config.yaml
rope_fraction: 1.0
attn_scale: 0.177
init_std_down: 0.0
lr: 0.00224
Each number is 128 + 32 x the weight over its row's rms, rounded and kept within 0 to 255. Layers, rows and columns count from 0. Numbers have three digits each. The size before them is the row's rms in percent of the matrix's.

# layer 2 attention value, 32x160, rms 0.0783, rows 16-31, columns 0-79
105:083189110138095092098159158098121084172106157111112194131183131164091134160114086118123152165138088114119116157118183146143143084099089091155142166151043150124134103120134141167110123159114116144123135144088175058138148156120117122109135131
099:161125152157077126117109106127142101130102123071129058096128148089083068102135112130095117122095142127094144125111091127116068144110121196114175130133156152171152213126086079133129133121139129117106139190069094145089192122112125122131146156
096:175125147060114080169151047139133052109159095087136163119085151117100113098083154082138115119210112124089144092089110142135094088157108145115133114117172098162177116165137135100107136122159106119147166009074097179049171122134117169142131134
105:128132144141108114126106116126123149139128140092163102111144131139113126101092059125103152128107115145181153070166124111132052136194128137044126098094119173128164077103130099145119132122144109130148156124150189090138140171076134136100136103
083:106125151141088108126081129145068129146143178126181167098126166097114116145113142046137172161098142141130121116115119127109117069128060096130154102136121113180103120116132105163113136116099109197144111091156141110095105135156082132082113171
099:098111106112086173114075109133126184128104146112130143157104110051132130099144122097156132096140080171142158103106159161110121166150107150085175177117095044100122141190132145153127127102151147100140165080083136121112077129139100173110105109
092:089089121105107139135090138136112157119113124099154143141118099141146106129132108095118139100143164093115113116145113172162088077099176165163079135185095143098124167103104118144145108133085149132118133129125106135160120128142199136079106170
101:173114106105123096097100111118133085144112122066082136094129111091113188117193162117146136133124143163154129108070130142151182085124074106148078143131117063080082126120120174121170135143181160140124159120105111146132156199052123079126168109
117:091133117099139088148114165043128172147104142086130109106150139098123142131104180176174100123115096128098177093111100197108126105118145149139155127152121120088138101131110184102132121108116190036139143118074130137174155175111141166071110152
102:130136109126137121104069112122148157121171149129164163127125079184128166186157152087116127102140141130083130160156087153135173146153137157110126150177123140093099108105109119079130125103072152164151093146215125100133143198159137129114160133
112:088089148103129137106102108156166148139172150090070171100197102075145086148150103099144154150141163182132199193113107145108171166117093150167107177163068114142087138110173161119139112147052122108133089071134109090103083122116122126148175135
098:150115164160146102153108084137128105107156204112113144104196093102142214094169155144222126156140119189116106113165157169138173100066082125077107172155122127075130158109119182076147128110085176119149131120140102179091128149130112128132144114
097:105137091120094046128089126147103070177097110164124166046078136143106123119092131105116108119141151179109104134139120127095086179076095178136064130103146135176115177160111133167134127118115127158148109113100132151106177107085097123138130143
092:115125104134134173124152147132180162102145119154103144137151143099173161124165202104117152138184172128116116105104123132152110118064144134095163143126094132111120092124144167101145112138077134151081206093185141067162130103171167130096160149
107:176153169161155156113201171173182112110081148059192125130123099125111100129119082116057134109122142193172115155115111119131135126124126166111138109131158104110123144049156117171168138094147190168129081140142151143119115182125118086112111113
107:151118103169094102147104144141095145110123140135132099148171087098137139166059095116149156140103138135186135132163123160153188179082137088096123191129108166111128141117142100120100127108092120141154086133125107138083137103080140176134102134
# layer 2 attention output (transposed), 160x160, rms 0.0788, rows 16-31,48-63,80-95,112-127,144-159, columns 0-79
099:136135103143162146165154086110203153063116149113137111098080070170122165113149123123146138155148124175100093186092155125133146159118113168117129078179112101127125107086154138140088119212178143114166162062155121195136151134168134133168090074
092:086087068127129164175116130160149172148111141140092142183194117117202121089139150105093112130152146117155091159116084151126146167158116112065109125114152110136115108170129133081157180125190176168186115095086142182091098120103088106132178129
104:076131148178089170119160114110098169187067158117118137172143089130129136145138132116023140086105139079127164069121166133164091139185111109125097130077127147105115131164108150129115199108158133103095110078123174151100096113092104104172180129
117:076169090111144135095151172158140147136051103149141130140124085117134153166102128086150100103125125158114088137065076216091137109125075141125073145115101111154174179145118170177079136118116149088145102058171169157152056168172146157206089140
089:117137163127130091152214128132158133069149130139141150087083111106099170197195131111078131122103068097133163113150161116230123133090124160153108189108104138066123143113120100085153210197095199136081168118132131130091157129121113138162122101
093:087122151137119123085152148128077170079060117121113109165092104133149151130111147126101128160113111169118135083135108195121127154107113114108092163141099116117118124115067174121082133089159159157075147109083213184079081121121134160161125089
085:101165112141066112164098149117102091162159137163150148061087165159091080121155157143170132079163180128109163121153133083110113058115183090164120125131161134131109141181134168107146000131084123093116128122133131072156076170129115157108164101
104:160085204140107174139103120134162095117231141121103105173096173144149097109198095130145131111110109096124164086154162128187148123092193144135125144114119095117087136147160111029178187123164145161141087128162117076129114115106077148069109172
107:069130115127087176096118126108144163158045175144124125120082153136139122152150138121111093091130166172123099119110122159142132105143089156128089106137139134203122121160173190089101220128140194116105110065083158154078072090095074152138148108
096:101128104136106125101153152104157095091100085208198129078091214134136106167127128141145123128089107121148100146143126111136165105123113195167128132136187097173143100144165110069148051142094119142081122131143158043188086173163159133163145155
105:127126148122096132112150127113131134119183130165143126178078176145166109126135086129112146160119114088181142083163165101179174110081138159158109095102155077102124111123177126039125164124107084140106090118166083094186147128090135232071108167
116:081125175113082137134146098102161092166119159161215163117105183135112084171154118131112119100101170167083132099125147115217124111103105159174083112103111129168138132214191141093162160070129134159162133095132143084124042172139088157124143133
097:160116149103089167094136119114127090155091149138124078107134214074085126145178194173119100122085153155141133121184083136180162117125143104106161154100102162164083097090109129102110176150116165155070171185088142129116124143165154084126127049
106:181128153160112131134082103119154106174187123137111156145112151119187064076120101174157147130177151103151090152144111086146154116103149111113093089156103095142097149109141146068115132127097087167215124138165134100232100160105121170080157165
112:156111155160153108134127188187150094072143105116147172094113116145116114124159110108128085164116031130117081142076106095131146160079125178189115150107111061113100144189149096104187136151079189139130165083175120123148143147140154173119073159
112:076107067065153109076149094107117178103087124165158074141089158099133188185126132173153136128113143171110115162101097183120123120158099173163128131165138095163134110093145091221102156135121197101122153157122147188126157116162138135158099092
096:179136079138109182155103088094163138163125113184143145157125153135113120132132134124113161159092105165142108092141125154066114108173126116154163105115135138140126122113122117090112000124173127104134134139144117176183199099124174092111126058
094:166146068144130167182095162149182162172126117162106108111104117172124144113131134118090081150153150119159128116117106113122143202111194108049119121144147138111123148111120189055141130209162099134172114148135113062174175142104121112181161184
098:110106157142132094121184139150140142170135198107068097212099104093051186099112170153147160128162125129091140127076096147133173086116108162145131146123065083098114150113117085129062197086146115189137152129143081113181169162105154110157126200
109:172111096143080156165119095177121174138163080066122108153152147086094098086115133159137146114147112067156156114162097107165113096102140131163117130122108133136114214127124093133124142153116111161096133145072090141139160161067116141141108186
087:133102149137095091132105135088115140151156123126142142168091126102136146142116091087053091209127061090130182144141103090156128127136140128163125087110124144073128096162082090133103179141090160175090147128154152147131179150142120165113157096
092:113146114171074121098173131160219167102116151160158124176066131137114172129113140139134120128128143105092136171126138140133159161094103095124085095077104120135127136092100092076112069114138110165113108161154113120155170093099137165121102187
096:069109108126116121110073138096088126081178123173155136071162154121207107113129137111090156121143157128111121100118115108088151127146122115146129165125145116131124169195169155111164033130113124152083142059102157154105045115100059128154084078
107:094128120146155145101140190163208122188127192144131144130124164132140142136139106131119076164089151127080112103121133146124142206098095127103164147085124140121156124105187107102159159133149147194144088115115160104152108129122152127092121142
096:069128124091124115116161122168158142149118169131170158181107141087133191094106126141146171150159177138145117104086145170111168128143097105133117105095065078153129174116113115101075014146143084180139144147141128116218095117123156172122120143
085:086093124077121090125118101150046157111097151130174086102197161089159123104104111108111199149138118126206161124174116098152125114136120109168139181165154120120108147200160129140103084172103081128074151087097191140110079110183149158169163092
102:108108171066162101091153154104174151130123156159124085143125127102097167135139134116127097029153159105163152140159142090133115061181128081129125046129074085098158151162106095111075117105163109143131133100137096126111102096117148198077108091
114:095136176089169090135113119131177073185145193126120113123160103155102146139138081105158116154101152124058147081123124077148166106101118159178101122104129136159179153111178118130062143101119100177186160113150159163112080138112117159086112128
094:120101142118199134091112150142129188093128123169181101115145143144197111094125112081107087150144171121098135126162081118114163174097196081062162148069164121070115085126159140106144217195146149121123112118153097085121083133147111115158109121
093:102170115109172126163171071133127130112128146126151097197195112165155120129131092153168109120097109110137161071124158136122101111115135147138142145110120174170180110132081138166039118124185133127133110110148142136126044111101087124111090117
094:120111065207118115124137140157123128112114143128141149052161087145104101154151156164090103182090108089089090091082100110132104129149155098139116186131144164160146125202118148098176086116041142158116052082089149107100166171123107135146118094
101:161115089075094121111048100101094101137157139097141150114109147094086151125112148117139152053121163160172159217141156124189145059136154130154056087143097089120113158144111101143127072144120162115163131173128155114134149058101113145125191081
093:076112118149103147148145112118165132138157150151078076121148146183070117174106083088123176137110111183096141151144160085149136163150123162091098106088166126152099087087136138082149028142140168118127140073124158129090144085194132154170116058
101:157067087193091154119160165158171153084113104164095150143146098089196112191145084094139119131052089073167085107145119128146175104135129129052135188129134117139098123127129098076212190098092139132139092107139152058184164097150198099171084125
098:106089092151126108113144177148167089115098047148128159133120116069145122175129131074183137133142121068133070134137065116122147158152117151106153165127134131105093206120127186148137203089108161103082083206182143134132109140152147086143105106
091:085152124196121117106148116099116123136200077158097127122133128149113098204149190088126089100156092146139125125114141137180095143138157104116158173059174137140147104167084157113164202119121083105098135099126129099180083138152126126150066129
084:041213165112194115104130096083148136174162123119131115145084202124125105061121171160118082112130148120134166127096146126159091158160135127124178141159146108087163172139144119131168237116206119097165106114097147145141138100169107103136151124
126:107086169172102129099122173136135106081134122087076075091158104169111089132152081098114139127073163081095097135150079089093121159096171131135184115093118102117090124116110099087090155137050144069047081174126107105150149119154138100108147177
097:059168115136146116131161126095073134120080103138235162122107136120092160064114136152158142104151195123143140143110094165106098078125127088213142110111120091135203112164120162201070000116183102124080150113129109234153089156092096126093129121
105:164089128101093152116160149178080156051117103159128131095124130139161099130122099081126103125078136035122101092141124127170168156130197146126186120103094148127110133111077087103066193142111183132129057160160146088108125162157146126120104153
120:120088125165086160082158169117132122091094120157119114116157097139133139190110046129176115157116118063101079123129098125108114139130116095150151092102147076141105158082110166130105106169086164105108087143177041105180103117179176098126085101
116:130171115103140101142163090138090154152093156168220151156128111113157175069106102172172110145182118146177145131115123142089112117127118084172141098164159107095180144151160172128106073176181134154203196092152096200137084120097098166101135151
099:187136158120076174144134136151121078159142164143081118147109116167124151137183154109117107158095153084180138100144121092123083111054105122152149113154111126083150179198144156044134211147087166089172094116085108166094109100099127132089119115
097:120120108105112146115180106120092089124071109193146134107150111143082155160151091180117155120147124141070124080078174143141088140165181127135156130105102123095136188111126153102119138120108146132124140130171161078221098125124128111140100045
097:152104168166139125144159090159126158084084105114160118100181095152101102077096083128110064037095126034131101142121095106124122087119166129167169143099110115158113132140163112167162129096154122173155106125156077172132164110138124083150139124
088:134131096116068123123162121179133161078105066140147119120137124174183088195114100108058149139131123110096127096138181097144168134140137111090128159142129161121142151163076079100122160102085174115129075146090166085124167084132156146160168090
124:103143122104160131128108063082083124108186131133136157133101163115173115102120165128124124163117125195144165131156164127146138094147159130029058181191119180103165087162169096152148160110156133101168155097126179134065138081127090146207135127
117:138114185141150143122148120133145113130147189164097138137104099174152169176154127146105129174136101133083174127100145129144080127106123098125134110129165041123119103094156134088138146137120129123151159084136064138119077141143149095096111124
114:113083141134070174122087084079176114175119184141088115144145091131061082062127124115162165143098125143050163106140090087102096133107174161099110101137103132101088117140171123133106089137103135129137119091134080123055137106130147118071080070
111:139158094130122155171121141039145079150162147136096070109109140165052059153099081080109130177144120191140158142210137144085143164123107184093163123150114099146121131117104091136093119147098089089115138202084086167177144121088127101132193137
107:145145127104178068120149149124155143054178103135155094127114089123133101117132097123109112048179136191140114114135134194108098109126141119051162107112106101092113145105159129171125158108115082144111091138172094143161141074103099088083167150
109:050070148162138120138085095113105088132142127122145108109148146078098110101141081089138073087129105178116173136197111122115154134132141120085129109106132163088112113144080129172156165078111075136117097153162096124164117141157058113141101109
088:175101095134137139141079125100113168129136142073073094125129168033194175129156114116181144089168173097041131135099105140117094062146182104126152111177124143122085099109139196099137211176124102167172093111135164089119142163103125115189164110
095:077110087119135083107178168121129111081206141096117144105128123158105057131067134071107125133127151172147061165184163201069142167106140149129140093157129110139144123122119085177147103133081100062123125169123096176153137095109141133085203152
096:147147177130138095101098139139065152117051154105159146138147117072130216113120150144155132078129171094133108104081088087100110102141135111154133153098132122127117173156077143077099000111190136136106147128149101088150070119183125100165117098
105:163088108131132166107136097158153122179187154112095066169154145119082055118108152135111101087156136110184117118158159157105085166134079149117172149138071132118137110145109061112131124145123124082157124184077106210133157103081172102095177138
113:137121122186120113160072111130129099132129116114151128086123119196069121112086109098100126105116099176159131118220123086097083131128093184065092112172121133094116159182128095179171083077071091079087133152076094116122123112088138132121184161
116:131125119157065141125154082165120170146092126095138166140127099098185232141190156152135139137109118084109183142093073095178112077132129102120129176127150122105118152151150185084132077115202149154130140064128171085107163160141133170188079127
127:185110082112098143112110119147155163079106095079099130097123114129184191120173072132133120185145088121122139140085079109133106152126138125147146149142179126127162149068152187125151115194147112139097138114188163105124208143087125150175063099
102:204112148165120157103171136149111198084137080165156142102163164174152107102142160186094178065142117154133096118085122146150095187200088116113157156115139173122158081135152102196158142126124151119126085107125153164076140099101137122117142214
117:164191117112138172139134121133146126172122105088099131114112139135103115165169117139138147100185152093134112179069161122138085110160121133175150119088124090142131123096138184070142138119172103141194194109094127124128161133057114147115158126
102:098116157210115094058135108156116123092133175095126145134155085168075156119129130104159123162123112174108185127110134103138126145089132159146117169105113140116122142116164091134086207143076170122098159229139110160080192143155155142134097169
102:074150114097125168086064131110094185107160159183114111151124085084159098113121112185137065136178153148114135182101102189118106156165137074101141141148158133135158095118074159138090104153163117157144081127158145163144120079161130124115146136
100:178146146112068210131141126090119107123111111152094177091135146175073127183127101116092168160066115101088107152104157093181145138140155131147130073081144178161146085090153190189134112145104163108131183105143170116066119162141061128170121164
094:079081093124144180102125087135167135185117141155091095157139113124091073103082128154117141131114141113128196091114060130074139097125179117123174087104103080107097094091100138124165063137047148145114133075166113138108178136125106101156131129
101:144055137162132178179169111090154179095096176172116101152140161182147121111145080113114201169151143115157139068154188083127170108143123125147168104138142142104128117080105106090116120162106099105164142090102160126162137145113093166149127111
092:110139131091149163121171118124144129094124138158108093190034101096141149083096126147059058144021084113131127119177122110115102082094115134107134133103132143072131101090088125144108233102170191087126126251150100144108153128156158157159121125
086:203127199160144171130099153117035118123112173103136175094171126129161125137095137156115065152111087098154146129135116084172095109073130128190149102154107079157103122101159102154167126109117056119150164180131129117073118203130126122094147118
092:134152111163126146071111167196155132152160146117121119111143083085173147130131098153150068168118126078102109083120079132153166115126167124097119149054119123114152083132130123138122245107148124158150109194139134166101138164139131088213093163
090:120113097112115097124142144150150132149134100151144054121125100195057065099165136143189129122127175139168098191163112105077135089128098140039100140109129124131143092097126089190108078080159135100125137234091140084129179109085135157106173130
086:171170152114176126179114167118073119120161112134180185106169098130163182113118148089148102130134131185131101095105090112139102158113147112146087115143147100136149154188177115118134000130145042127133127118134148148101069121156093137169063137
091:151098114119122147113171061122128125150182115115112113078146167174160113130168110117154183145135142149117106135131193122187159149180104159074085107125133140108131125146139087089041125136154127060142164140105125118154129113130174134132193116
091:146099122111111136164129121131118143158137153087088138132096136159128120105117118117110129181126128132123142140135043146104119179146142090083074103152143116166075141176113048109078041140180119090172166136085155085122169097129093156109161122
095:136156093172110176142104181158117120160139113122149156089183086075154215177106089134161142155132109083099125081118132113161146161151112101121037136066160140158148172138157143128076098093172120094138158173095132155115108137111111117164132128
093:183218071137129125107121184115190138140110128153135096121155049108138164161093094171134080168142121143132151124133102177144089152189182119113106180116184104157190129135156100165084173167160120124129061168149177153154082080098116136134110098
083:123139126088141096139073151127148118153121123119058096112148124123130159148095151125091089109098150123143153143117086161173135132128134149101085117095112185110106160134075104115051167082162171072159152184085055119056210075129127139129147142
093:122085092102111183152126086124176122147180115161136107124134104093085095108148114143101177153176167116117154081179124085081155113161105185107136145089146134130128162172150166071096194108157138105133157177087178159208078099084133110136106151
093:122137161184133143123156146114082110105096128141104121121189135174129131125089151089146178093114099118104121161107138189137109133118179107162190134109095159103085090073098115142116227152091089109115145116090130109076147155093077136110113124
096:145174132141111129115079153159128155123105166132150122134150157104178166145154102148154139167109166137155117078102095150167121106169146113106103116070101161122094126177139076134068084115123109065138129118088139122172169110120104059168150093
095:160143097138182145079090120200186143152085053138160141162101152103073123137148159117092098118187188111128116176176098110101088134140146157104139175084125177140170189171105144128124137180175130206165102085177130095172115092088163103095102180
# layer 2 MLP gate, 448x160, rms 0.0742, rows 0-25, columns 0-79
113:113127162167065121109106152112240100124082118119112187116133168123147107122148155065104129102066132120094077085144141104189140113146102094122122100092163144122147071129082067132190120035108121151129072164167175108126176053109132166035120132
095:142100121054169188208096106122113131123100146092173105108143167143128158136121136164076142087134110069118153094091158128136075172066192172155153092126062136137125139138193166110154153192117158069177195160119083121106114165150151123097119126
104:116129161149085114090100100135182084108117163167102113114084154131164080165132157138179123129113154125161093110087134098136065093113068112134132111149104121151123125212091136157134151119138109141154099164113101096089148035167106185103171087
103:155096081083102126104143122122213096125107114101077144096145212127108042153135181119109090146099073129079128148155129146140164157149133101096138103121145121164143200155121123085167137148216109208136072185141089106127134164145154147124143172
066:096147098153175143108139130146112075143184066085107177128119128139135146090190157168120142187150169101091099162128097087135165077128123127182156110087124095103107071114103094143152137162129075186155097175132135167095151103092143097079086114
084:177038128105143143156158156131135068108098087147095125131085156124123094162184159090126090056123152153112042053141122112114114153155105148158088088059152163108164141154183113159150146068118137086150155140097122066134110131155101115068112149
111:157099128165180120123064114150155127108184152136106135155115136132098137124144104091183169144136113114074072103183110120136130114127093167170158125116126138150193155162130121143233129154133128124140130153106133139123173177095104119191079114
100:106144154124119137146104083139142117128153087153158127152160107113126144137159136147157137033163126111159184103218135112101122074154091113164149110130149127062185101099146102078185149121066141123163169098083128086147164137106098101164064096
108:081118106171125156136129104069094090143109126124134164148097079127148084089142138076074159176181141152120138071130084182100104119095118129101084146152180100142097177191082135161088165150053083124088071149119117102146114093158112090157156118
091:126136058129138206163104116149099132112092157074110142105107150096122117100135078128064122214134160189143091110115099155118097217139133155128132095143133122109136123128084121123104151090092151168118056140039077173174159136076086102114097116
094:094119143141098145105169164123118171148110129149151098119097173200117166137104173098126127141115107121115153141071083135118152141011159146111117164136134102144124133116147099178135143070163127106106145116102086116115090137111065110164117255
094:167130145059145085168110162131103130087150152087062108157139157164141186167170208079099149150165132183093100119159151081151192196090098126073127119120086081160082131142129158142127132110143182137092162101085129137124099171142153175113233153
096:080083113095165151179127136127110130155154112141124153182132123090120102116151118123084100092093136168143092054153139083119085185123128127107141107127105128073150184102172132094115149171114142186173183122157106119127131127112191132097092103
107:115154025175108125141109114173119175118177086093174189122061096099134153082083092094152084157143113116172110142163112120131135108148204185144087128159115118134167129153120164127162147165106057143114137089097152098169185168165080151153072141
093:144103137131165176158094070093171153095148181105122139151130072171139209124110111118127164169120163174132051111155125173176141146135180155123151115112130112093166151115118080157152127255147132204121111079113134130099143156112107130100093106
111:150115108125142137131111134102086159131133102137138071134108143135113103081141116093100177184153077200088195163119102112134168150112156175154073167196118144186155086127123145123138138100130174212126166142158138135121109114131130159172169216
105:116115155183068160122186130086163133165118096133132180127101141145116089072133151159123145099139181102115106137118155109142168081179135041154130123127135086142186070160163141116163137090093124097166096162137099154167121087133147120091104118
092:101128111123170145155090120045136086136100142148116056111101200153154154144107161151132159150098102138092108205120132159151110130150114181112128140129051112116165134145102072136124131129171177149166185151140033041128114124144108155135165140
110:060099150149185138149180095086129136167149122137106131151106090111133113129124071148159132088149138106093135091139091128111071074118080126159158067103098162085187156099166171143170156077122098123144173149134124104126151125125127154113058128
087:133088070135096092113129073149132137137157123139110131130110123179108140136094121114195130093115122028123123123201143119127145108126137090097134083131129137143189094082072102168146144151090110121100108184091139086106129121119082139148088126
130:093117189117118127142134136108091119185169118177108088130156142146106115074093156134109128150114156121108126183143090115097117130081106190123181107149110122178139055087064111127142154099161152088165094149108112116113081131097182155134162214
065:104184137137079149130098156134187117182152042143126177110142100094150097141093112143091098063149130116203067094118112092095131120142097059100129107150166163042196164132155160111139131163145141076131114108162153146163165137148093162132093066
109:107136113129154119129093183115095097149194119165092128141133127158141167116104109090099105108070196121135163147142068157114210084094191185112113140146091143184145165096091154113129170144159121140051160151156121115168135134142112120139094138
092:126150158151080106153089133166141137163112184159099088151173185102124140107098176136098127108075167113162102179191159117130112116155079067156167115154077077172147123185142092108161145129177166128172145148125103081160149155150132141158168124
111:154106104112130141152094104168124149071154067111140158149119109144115166106195096106121135087111139162086044083169143106121099148132121137183120112082150129095154152089146163172188143209054088124172142139121140130100163138121111150109107136
092:130136113177133142155132103149109113140149153170132136090116088082130145087173122106125165149104144167161077097136100083128144134165147168136112099115142106084157138138094130144124136135116121146145154155124162085173105109104142156184021185
# layer 2 MLP up, 448x160, rms 0.0668, rows 0-25, columns 0-79
117:110168170154120143095172138169159166120099141108098129123124135157129075162105119126186099131131163119082121144169162157093140137101096090165123069125176120141131097123155122077169128176122086092121016138113120145135145099167107149082147149
098:142128130136107092101172090175168151105111109171098072087142158150125131130130137128135147138091160110205114142102123125157135146161166094138137122117133193194125186135108179128111110111150158169182121148060112110106110093153105170159123167
107:140148091099214150136112152134063165157141097087159106103121072095127139105107138161064119096157139116151192160137120157118150153156159192161081158106096138091147141093118128167151137111119152147091171127165165194156116202088120127110151134
100:142161141152084116115132079074123145156149144124127124148140175081060072134169198116186097112073127101106110150061162176122127131140105109120067120132140107172070137165127157072124130094196187167164059163195123092112157094160097161136093124
072:145145100162067171087124076174111195085108090106172101084123134142127167109127161147170093149148160066112109164202123153113181165098168132140154146129165123160129148149138101091141120213156163116113123066113174091133104217117089131109154120
087:158119147063089172170112140152074105138123199166133137128136123134089120191179111086125151184101136201094051136125128165116137130121136223120184137115159169117130158161135154179118130153127139148114119113123076051129131124196154123123102125
119:178141101103141089162059130126143088125086118090147158124146116072119179127139149171137161109094152139139163124166115165161115132157161174118118098151149168121118104107141145113085138097145173067134188104155138124131094135058101100155152080
102:109107175097161158168148136085074089185181085147119141139162170176126139121112095110127125164112151116065102209072116129121109110144188191141106092118144113118095068096143120159108134181138136144119099149198180149147148091149134123163129113
108:116157133131139118155097110154134151171178133149080135127146211086138134110128168117221112097136043084076090114153110127125115049134127142162137086148104148146174113168151128155178126090166137161113110102136137089124127190151122172060100182
090:124103088105168199162124097086113131116101136113125116158144063145104187130166119118058142234147147182122087127101148164138120179141152183119157102137135146090120176180109127088118112123123136140166075120101080155163140163096117099112096076
097:086116091160140076138115206085152104140180074177082143150195109102132132099136106098128128133121212120156129167136123132183169099149116135112120114081105118105100093132126076132110125144089137147116146175107156166163155113099160123102132071
100:110118117117156094134105138144150184124154124094161187125113078174136147115184151103189096095104110155113112093090110139133122076175137144104110107110151100100184105116097114158180126100047133078126116115175137128124153177090049122129093104
099:121139128118108141099124113083157105079109113129070100091132093125152119112169157157110107111052089159070140150182120140126170070157160118146140113132105125137145131081037161127124126108101119114137089192124101111129151122163134168166164174
094:120112131128087143149109119116126117138184053157135140172128093150095134110125148085135115125125166131169061096168138093124104124137193185206170087119118118076089119091119108114129117157091088155141169076119179165094177177143068110149090137
095:102105125083171133148153113167157111131162111205122198125148105067084148076146124137055137094083138173117151109127134084112163083176163147103143082139087101091156079100112061102203125122068141186165092115134113071130148038123066125154116101
108:165080159068139077117143140142141124172136187158119113095198118127086177134119128188102085075080109070110103131112130096087104092112145148131155119099181138131132130152099095143070151148172097107183162097090122124101126132150193158086068154
102:123116132143151111153103168101131102078119095097154089096133137136131113109103135144169127109119089153158143135145134153153071188090120112125052125065179155079085116170127115196149131108167166091076052137138101100112155111103095145151085081
098:143118070133104183150144066158149153169093056130086043126096129157156145094090143146148128155109125128125090096134159095098070103105142104110100117118090134170102207155140141128096124161165188167134123116104090095143125155205124157122138116
116:141164086154099128138119106096099137161127128181100096107156113022145102114197113191120096106156061122155119094168132150121143115098153158085164136154104179105187180138110180090108130174159122141081160069130146150139129119142127140189120119
086:130132156173128132096113114107171145112081129105093110171128198145118087147124141137132156196165178114148100070067093131129104119135165023171132096135220102156159116147167081100095121133108131093161141099090145124118129079175143152097088168
116:101139126116197157117144124090108113140139101150133176088082092171133112086137105112097112113154200149118164117106139112151186133105140137155123147130080103142142071140087089187147136048048073096083142178137145170080157107115148073095125102
068:175093152188116158111133152097153144137120120170092146112096192159149191106105147162052156130109088114085104135136167118183158145158081138102085121188128127112159148149179112166162109103082114107119118175142126095111173112094167108124136152
105:089110209170113201119186131140165163142175166149174136123086124085097116076138175158149197123166111127078158168123125113119129118144043110151127131138108096104142144178135141144101139114116104091136097079085156115143082148081171104114119132
094:091110164146098078139151099163107151070208120125160134149156051104138121125119119144110141177111162170122133165143128117163119107110148089179152134162086117087165118088082116125166113165125173105191195103114164118111167156107108158126177170
111:161130129116146117147117039112097143087152079103164091155120090116103198135117103098159091147173116100102096104151171166104122100125093191113121149066114138041126134136102144128147124174133084102119166094146147097147169117102108128149134128
091:150156102115071065186085135109140103162146143139120130129141147126145101177103140177187116099112099144177143180181134097098112116163124148139120133148093140153134074115163153045111125079164150150139121118111139031158106090138179148148193078
# layer 2 MLP down (transposed), 448x160, rms 0.0633, rows 0-24, columns 0-79
115:192138109131140120153080147114052139124116149145096068138106121117176151084141125086151137132168131108136120143115087144146075108123132127130120120138067168238116117140042174185129255135096120129141130101144108159136170153125101131176182166
097:104147165163138152136116155081115092116108129170141098126131124084094085130141131090181117119120113165125167155167075146123142158202156112160086120133080168206131182117088143148125188147145110131101119128096152170172082098142077134130146170
106:123142142128117142063166152178132111138162117149120107077070099123143111090085107089182095139138085150163182123131084150189123124119149061140094091127096117144106140155191160158098237112182128157144128096155080181117168090109067138097146138
098:090167154181128081056093134117062139122154124134094132123113080131122141118123065101116155099121161093172169080122139191058159096100132156070102145141147117166106092149088139162146050133142174159144106101139174198122174127153115158173064130
068:118182128195065139142123087083176150144152142128137185137155092140158137144150096128102189081118124111087110141085106076121127092151183100142082111129121132064186122106109136148120048172124093124141148088170097127126092106157140108166095111
089:185106128095102106098075154140119160145086123122170067144139144143114109140147092105080106160124103164132104097102124128117135162169106154110074157126111169132093139198163146095123000116171150119109091105133125086151095184172095161111155147
114:135097143148168135159140149178137085122073104101113176183207127095175146170118149154147163203175119141162059088161096181089092170140134094124147118054155125096131161127174098153161130155191118064177135143172081111092174116118136135101148064
103:079128169123155131157181175188098157109148092103095145156106112144106105173185135107130108152094103176134093146114125135184121120109093106201133119106186171126117067161108134090140184142087154130181112188129194063101141100127117099068166154
105:131184153119107146154184155136160117180133108081126161111156122094147124132129152162249082125120145113131132111148118128152126109118135169111133120179118134119168105152186135115127236074046112094144082126165164106122188198145135131104099152
099:132133095133166139168109079101096100125153152118166149161187133156138135115109131126097144189159142166119135122111143143068139159116125180127156114091170119087113075132101097101068000093119147143169103151124062188153134108133138135097108054
098:121134139142144152089076170125120116159149094174075148142099170162114154118113102148141080051145092135121180128157100144145164134134174123124072116111136121064132152118138120097170215125108127168074086125142112165168127150079166197115166130
102:116105134134123098114157118165114126144153122100173139086155093147043098158118120151156081072146111123141141118085079105151096112156153131176130150118100080147166148109109103164119000166071080171093109109156152101127182101114106122181138112
097:162135115114092063126123126143134118117110042101151144052096127125109166096156149153099130075133127170081124062140043073133158114094203172103162104157125092073183157113135149089083133134112169178184150126146124098132121149116180142129119126
094:078128154154160145088143082156172084135096153111129132153191177168082093090129125108154112111138093126168082143123134058072148119120106168169131076136101160118113076111113111070103133109116163124228165087142096115106120130115124085115109133
095:133166105113123126177143194167126057121078134143165109081127170132062086117174163137108099120086095155174146118130143101143132117214106104114109147125100119128160162128137104090116209110118103118130116108062119114143101088177069156144163138
106:113174137173123145112168140104202056099096151115118128119133109179171164142072127211128109112131148107119083120146138145172087119115138147076101138132159058114143120129148127129138255175142135117158210083138166121182135082113139122083132100
104:118150172123118122137161093166107109137147181138153116155170142100135161124172116095155155118111185149094111138111172118148102111086087130129140153100096126109127129128142133110136255134142158148146164063120157118117093068146115077122112107
099:101105119149119076148102123124099102097123102108114130112129104137130192129159131165136153129152148100143093124085160129112111125147106116160068168094084145103115159198111114123148000179137147184152096092090107122159151107143104121143181065
112:178153128094073107137060091183124075102089178124162144133142128071138187104117110153089098109133129116165114111143107138147136120139200142085121117174128111091144075131071149129116126162166174183127107079147167147092101195119118122126047099
085:160140164119198150154135145098173187082152099132118084201145120152179105114188069113168136162128159111171135112121114105177091112078103121090151145151136097158100152146126097136182255087116146081117166168090142155137090143131149150114099138
113:114171112117122105186112124095131117107110141126107070122135106087148142099128080142142102136136169155062153173138160150083134221086147179078123150127121131128047134146123054155186176068126130100156124148112158119091116093139184164178133136
068:128119176083108161096142121200125155103092122108179122160155112142161124111083106212135140134107110147132106139101133156164107148134128158165157135139070107181067163125165072087144170145147126127171117185088123129132122150107163175143129099
107:085118163110147138067158128119139127168143120162110081167118089104123153090145169128159132084132156135142164112119095145181137105095187094083161144163168137118125124092151163117065255128134151113113133110137107130151132164130110101114121114
096:101122143075131129147152132143153109145211156094102109119105118103129088104127117154182145207109168184086123128095085078085115140089185107117180117133095100123139119131074134169100051177121148150150117132026117136099146154117175084113137197
110:165068180159106129110195109135137124184145142172143109095187198171115106123103164099107170149091131109187170175109110117110129159144140117131139149138130084160119060122064166123086083062146138158155110105132149139111126107145122101132159089